Weights of a small GPT-style language model, trained from scratch on English Wikipedia.
Size: 13 layers, width 256, 4 heads of 128 (1 for keys and values), MLP 704 SwiGLU, vocabulary 4096, 13.4M parameters.
Architecture: LayerNorm before each block, rotary positions, no biases in attention or MLP, untied embeddings.
Each number is 500 + 50 x the weight over its row's rms, rounded and kept within 0 to 999. Layers, rows and columns count from 0. Numbers have three digits each. The size before them is the row's rms in percent of the matrix's.

# layer 2 attention key, 128x256, rms 0.103, rows 62-81, columns 64-127
104:576550544510583521429514483506562539540531502392495607572512419516454542506536539528463534522570555499497598432464519393483524485567520488583518545560504525559473508482530489480618553466510475
108:443430587626513512555526579505454515627471535461512492438529570465516507503542457524499541430475483525544517603538450549498506461561488572497471519499419499422482573412499471484471470506567620
100:537486492575479488489426461449521486513545559603491504540464569536495512525504552488594394502549421463512467589544506543445507503496513552402509557556526501565563515460457488416534466474534489
099:464536482482421449479525468594477587407459402488592492555552492460576480477590567469455530527373517599606584467472478459549534550567591367442488528480535516527446455482495558503514509590497524
103:583444529480560448450451504438460475482543451486474551559594521458488505420545443544569436580512587471422553519572539584432474527498516506554458496454581486524569533580509582555510485472499427
108:535488536486439461492457443547505532457497488509532487408462500511538548536496520521478507514460471489449404534456549454529364555488499535498532461569501521485354445558478418512441516582497555
102:552461575518507483469527444476530398419492515440551574450455533430497422577500490425508570446572530552594517487525481464509463497474482475567469457420538505493470467639452613489553445490546514
098:470478558497523503556495467438485492536525412484549573498435486492491418511559534465519516422529440545434546447466512537448549514530497521486474496506554473485550614425596549524454527455504547
103:614579505529542494567515524452598492448541469552471542517468579460460480494457539500569546507402568502485504514483521542463496505563426469397628599456515499491521460386504513432472517450491553
096:488430419584452456422444503517548532564500589497524457479521450526487486481498534426444418495488410470467477519522544576450502433514555526463560546600559453457545500506578483575488564473547479
109:485548509468466519507538560530463546584513467544558397495444510478497563612577462505427452483434527372480427541483491520478551548477534444542515587537404567512503517488558514436506535531537497
099:401447531491450597421524468474500583531424461512511421503436449503590534456429460515640533589442394444491542504551456439492541482463454462543470528447549553502419531501429522576596446457457435
100:474430576373485488536499507476451512474414528468466463485571551496546493469520522504580567525555454508502543517533495520461650504535573420491529482528466586513449424509523560548490474525509525
103:477526431535589425512562512493579561456488435431488517534494577419432569449527455544487491582522449500375411481495462482466544477514483529566509547457557479555493472587483447472496492474577533
106:467626558506466504496506516497509479567451524526470486424485447486484441444494471541511532496490488496507488500494584506539504480548529574489477530460503474488444484540457549555589480522452490
107:557509443555495535482477478574459482454523540474484520493521569500499366612510418514461611494482567421451451476428493549464424481539505453510446441440597495491520489518457491603505462414495458
107:520508490609529505473497596542479487515556482447396493533574422548478528475506504484433482567549524530522554450560548571581510551550370511495436449482566522510495517470445486494460422614496471
096:531526585391517496503532448550513475460556531492529449458541486520579545496521550485516424468561443468560486600510488517477502487609481585498568475501536457577432494488436537402484491537472515
107:455472560488463478581328555507517530429564516436489519481538566472566500520502487443522461393547521384494440494501460425485494396475536420482454671526465459497522585454585495553517491584459478
108:581458511637509498526388433598500536428406529443491465504482507525461509488564518471480567507533598511456480381526592414586500526571457462423453450568476528560424535513453412580411515509504449
# layer 2 attention query, 512x256, rms 0.103, rows 63-82,191-210,319-338,447-466, columns 64-127
103:596499400515529523458462609484501489437539448584535480464472552500515530506579517506494495636531489524529401418444474546521536547550472509503513553630463541441477587502440540438466429406455512
108:520464574501530512450503417541591450432511419504499514461567466586437533508439415484547554561463503473491562497501534585431478427406548577398572506503422578543583496433455534553497496480462404
105:509451468456491496501519445529513517465505530383493530482467452533514465526572571540536483540572479505470503508467480467526483458499622524515518455433490542512528511490515511635568518573516481
093:510471395543489582560485503469549511423479477541465544483487561485427443492440523511456429474580431480445436502498448593539545433449453497439449477556557562474476469507509505392419531509475512
099:501440570460476515534517523461465521490486550447489493489420595538508511443494522474448447583430465582557529528531554497439425414557495492486513458510443466524399516500471450482583396578503516
103:509462469579477471472495534473495522509512471518487458422509374522511461533537425416566525508460532456526512554518505534461380543510412464412449477456549572560539530478555474463488472478498423
102:522567447461543510378498523466487464569565550479489438552532452410543590520477530567515455506600437444616505542523464461458564512437453503556432517487417532443555480502453436513498522507524508
104:461514550463488549495485566464481411472502460593464463568509565566504533560586495509493478555569465592467539531529546535494438547505478562487454530479531437544543557547526510576511448556499541
094:455591408398553472448558511567415407490511562485446496525514476498392451479437451541447499505494543459543495574450526403512502463463487461493520478521550592487506485490413465452534466469435485
099:581544548574494412494475558423527461523486508564463494568478643490397535544495482529572548511468489504500457561554464562480480474484540577462486603606630536492512487540599579461442496503479484
093:499556530444450504588599539557448608497529436507542499488570463574514543487514474474536541561496579581511478463527393389544464511505505590547474506417549572504505491591508497487444564597478495
098:490499540556515496468417566600476468453422559507442448420481507498461551501478562541522460396476571505549640485540458474579408569490560538473494470511492490407461459493497488508507483578468402
094:515532439559549517441411541504492457470613493502553527449416485458542506523454493466565580588443478642508485499495476413430463473572491487455509430515545517453511461431532465471435484532461452
100:474566410515562435467372454490566571526566417569511517583469426573579528533538524456470485542447526542585482562455559441509471442465515495470505457499540470503543490412440472426530505546545527
108:611533502445461484492494577446462469517515533545533545466515461480560490502540489494451506536449533457521475549449473486461531561446559532571528459509419531523525460506379504458487413409512429
108:438489439529428463543526470537524516484409519548417525356542464513474574621488487497439534497393482543552515449400529559580554436557517562410542520526499512475514452482522523428587493473558515
108:508517565523534526520486556531537484496446498463526469498594450450473518486467553567481503517467556561575380480532559575498489466476504514507550575536465533516567567464459486518506527458458408
108:515534457489570595537571428516528541574513524503543509563465427564452505483502527547433517560448471422503530553465486527472551571502479483452429480472555563483557496544547462529455507586550494
108:444532459449489426486485503517505453473531549435531474473407387441508485472520520487531486547462429461474507471504436476535536573480487530544500456526441499541449598518402587543447425433434385
107:542463510400510519423449425535483399504529527559442539470470471490624520505518496540482543506484398436431531488545546489477507592562475422497549510384429436418568408458515425517482514628543475
095:507485518545491500494508484488451634530484570481525501414331472649480530473602572478491494559517521579445520451401498478504545474448542515522484479497533409445518486485423408477458486482528505
108:483489507471531527505493496490424477483531499518513514448588629491510495460431571412504500504432497494540499518514529484538421508448483499484533501483449387471529498507490437517643496506627448
097:494559536458480439553432557547445543513548428409484530476530486550475460420402510527614438526458552453538484599436506556492511549503483531517499533520550449460471514469430533483613528567479534
101:440483546516475441559392628539503457493500432539456532493532506459479561497482513476460523511551534472457430492401516498377505441514509478549483521526468480470486543452430519548451523418437571
105:530434556473490505485612542450518522442505501461506471448428523563424491570551522487521447586576471515478386410556372477444516419518564484484465504492449556612458456518475605541523449555513338
095:437482528525524486516397488465498517499498519503514443510466622503458473469506526495488557491405488567499472585488483471546522496492425562517447499448543489477565635549390486590528467486558490
103:495522505492527489547529492520464536444468482569600421490621451448513589505469499408463424437584503556495435442513450508554497428414484511472488534444529463495516441604405465412498572543435403
106:461403480477526480463567477436479464443405485554535583370427534493489497594485457525426478504512491496518488383518535490587582539435503577458633502496555486457415402468541468462525481469537453
107:520495580490499474495503556537446447488493469434488461542499569523520480485551501612536512425520411501517483528527493597483515661537455558483630542626518543463485475407508438468478422506553514
099:555501393461433559466521591604558517505428488442609509546379512518498591542527456499524490543522537531482536487471543463603574540560525543505522533474543534454443515529481496539548586416485536
110:464431515508486447399526485483544526551460554532457525566565435543630479518592456501517508459540526473569530490415604417500592477491511540468434349589505492415505516566460462533548520535526527
106:491535527525430527499530443560561478519520485464513474428411459366543482465521379408481446400465447557467580556507493535540554468518456443472487477556552511509497474457554518441450471464522517
106:511501408482601563353529498454463576553581583471538500452451445505498454436573502521493489426442451472533488559543531469520468518496515574392489489447462548487453545488528600394512491452435540
114:475543512569517577504571433538499493484386503397505447436577546562520486430488585513485520603457462462465526473464499480508456440522407553535407578509421558483506513487419482482371438525516569
107:489469464491480485478503442505555476522550456602460468515523543521487498436467494438559459492528536388461466548561489497561414552530450519501561558421491520454542476528426473357502587576534484
099:349492557545401590545572404427455445414505513496527540592507530474501505495523502425452520423511463369365519585598497458631428514466479534559542614487556485468519434532500510440484492493531398
114:500467329583541408447592471490558547413550491484500548471511549421512490444455505471466451427503557482486472463427592454431449500520399441487498470453527446491518542385469407402450560511520558
106:523466471446514525547525484535442447540527436495593442483420544470504419545493432534463521531432486575534481503534524450538534572473494463468554487606524539601508480487506391416519497490588508
105:465494561508470603482478499432498472520444474507525405583489457479484522504487487557540466516466492559507521527556531524502470518498457537450449587499502546511479601518497438435607546475548501
102:475555462534482556609424507496471559497535451482483467441575495478468513504492552506484473484452489475519506566501424482562502461532488407558590498495500500479406473412486543475508623458510407
098:489558522450467457456533517589580501466464502556522460420466524528444471481508490468540527483574434473510566523414542516488500499438511520522504518550512425442456535465519455501492505488513469
101:539525563475501521536300444504536469393480368565513515475440434427503383452477570586499453520462602533486450460574485478472452497469462473463579527550442448528441493513504531461516440471551522
090:440388593488429535524487530476548516484583482459543437462521463489553406543554471499510550450446414547542470517497559527555524455547515541518507490483534502512484426583460575583460547421492435
099:471517472435546469478494612514491483474549394546462529401529564468500570520525587509481491499502499554574449590497594526432527493610521457544526495513360489448527547497480498498544501466440478
096:479521508478454426519490531465393470424567514538589475439581546485486542601523532584539464501493485519523432541476414481531488391411559539507434526466550557523523510400540544439527503507504448
102:424497457544419388484567460528448557513414622576469504514558578420550575379462526541477505544524490488458541496582507502395550462516414459507503540499472470464464605505530489503536435504562484
096:393523546487528444522531432555461475518508540435558451531522455500450568573515512445499559510487468430419463500480503514443561500418558409525442513445479430369537469450524567400503527561521447
089:588475526497495526562492446477460410426483494479453457415527483539488497418470475439462531473515501391486469421543522603514422395426628512479463497514555464495532493560550452402470448468530410
094:572445502511446535588397503484522501542513407554476527512455515470398675555504485481408526498500506461494467486500439536518505419501526505497514542575431499501567459376503556527535490518445508
106:488524458581472537481483474516470538519492404455528533498482449590457494442538484518433510433614468519492530658524464500562425464592619495353553478518394488479522549488486508643505495524455457
105:585529465429386450390450397487587511628488439476484499500555524591579402500539518510533476467546559496520524494447540516495486508470508448659439531489444498477517502526456523577457505478569595
105:525647405543464490535519465486436566574493527520545495616526556431453528538656505503417506601460600558591428517481531431578525456568466439554451462497495482469468441550544423556430526485533523
091:475556480496548449554473520450523476421537522580540506491536432479443427494450434578536591518572445491458499479528508527482531474452519471452530493448478335608498480457428471577520504383485509
101:516451552565563516544591476509448542483484373463498444521591447687475452504540427460460619505453504493605435487496491434447540628527563537476482513530552475452478590604523489509370376459568482
101:477548541512408466464546413471403482499475480412536480529491486555497486527547458500437530366530488473516525486423441492498535556514430532504557510514518503526481492476481488506500490572465463
104:449452420521534479477509439496517511545527491481536512438503527456463492468455489544439524478554435491411517454444575511423514490601486548504543541563509479549543560500534454422516522506549468
095:454443431573542531473611461407368457457562509535502460482446486527475443479461487485425493516530549420353433453481490458536548466429527555486483521520517433523530526532464503502377455432480494
103:539512554427478437492598468535459556547524476505507525495470464534504488424586470493523528461483535513504529395467473510455426560560542539522595527581546497545417589543480493475564561536555570
096:441484474436453536422504466444504531559526460468515525384446558521443508537522496564488516522415545557530549590447498546514486454503451440406475505531514416534406536491539461450589391575547506
093:608534503544543474640475523590563525480575511443475444591510480506462371471517470517520401488457578493571492450476459461548384501471409544555431456552481492501542519536528530451540595504510474
095:527548525442420464496509544468541504543454433544561493615478452538521472524573554457449507541471418503411504415463540451613479505511705504527429495512540524488522461426520483472453478569438510
124:551470480487579535487407496399472379503451557465511486473428522441489430463465487385428493549522428592535526480516551504553514427369521509406503445393477548539561505488497552466501508497520602
100:468587487499418512539537491548487592654510481561461495550549482545523520495491482491517466468616469443583448533536509506511475535536479581509533500511468421435459514466481646544438526447502469
110:518474535376465534546434533534507452482443510464558514451509488470478620578507446501542448538551429428521374567557513412478433500468578573496590489516448478583454460415585513431501448445449487
107:477486523451572496445378567428521552498541363522529444481505508532471424445470503488548437424432473532482443530503353433601524483511500500541488679488533479448465495470448498516537546491533473
107:461456556417497469479466439555518493576479539482495519504476519494441599455488507478503404477517538574413486369508535524509476464476504585552579471554556533489500556506488465555512439530482604
102:541468540520455561453420531553425502490495522552572548506386490420483428622550516570457512455518447426605519520465502449450518544404384399540485522487493492434532439488560477526557553545457559
103:492457549513563493531547505555439513482512494523500503504555493462488512473394482539564510401452417550537383488526532460499525521441563535479503484520486398481546412503480612565597469448616563
111:587468568569554463501495629533472480410572472627459582500412631550491468581443503392462566512494437435481459451539489571517510524475428552556492528496449510455572519438462573459431452551519438
107:543503497552475454554503578477611479467489621522561594524550519505530449528490450564494449452419540544523484500441396546513475418592609498388415487566422469559457423477476579518438502503375585
114:427584508446479496497536418537471550574487531442507381490433478387558448465473500476503464432506492520498462588585596572526478496460505522574466561460473468446475522472494495451534571506506557
104:574487539511559447413530511558552530469452510536484475473496489546483529457529383475562525614559492498487378477490505479472567468540495508564423458440573465572507446510475490429508519562533515
099:480481527485551615526473522499572500526474564569456543481564498438533541416475435423441469503453506457546553419546563622521554541506469468414495570512439524477518479586536482483498512576523468
104:524482527507410535452458479502431518431503434536593483586544480503583540554449563518603544472582552554457530506517501446476536501463618486553459350538444544449500423527498424552478558469482520
098:501611473488497525385572487464657467641399535508493558543605556451494475612574552473506507448491555483511553473494452424492556558464500466507510515476463513438439519454432487437490402488400466
098:369515531510427462496463524472507573531494416486429490472463428459557459573464545489601496406615490499525496485442510472423499474470448589634523509514476573501501546542460499612543604519448519
101:489483521486496487456427586456462533572389473517398474537485396416476509494505384492470466481471481449569530486489510548486476524527449530506532391407459540486573529576494485488620447587514502
109:492605504493483471430474457500454595563519531470447449513485499501421495521521399504509475517550548468630648551490432434544435549451515510590538537416467444468523492475487511464455518489503498
105:513514537482379448561604560582498606554558550466463429474566430489538490517566535482456502555528552490522495518573509442537463461585466542454650557567520611403478525520377470500454535483426426
107:536517548596545474558530465543481514482640516502430600501521458466543542502537483499455583585558503517465476466511459578512453548544580466486462493611559503505539496440600548524609519569511501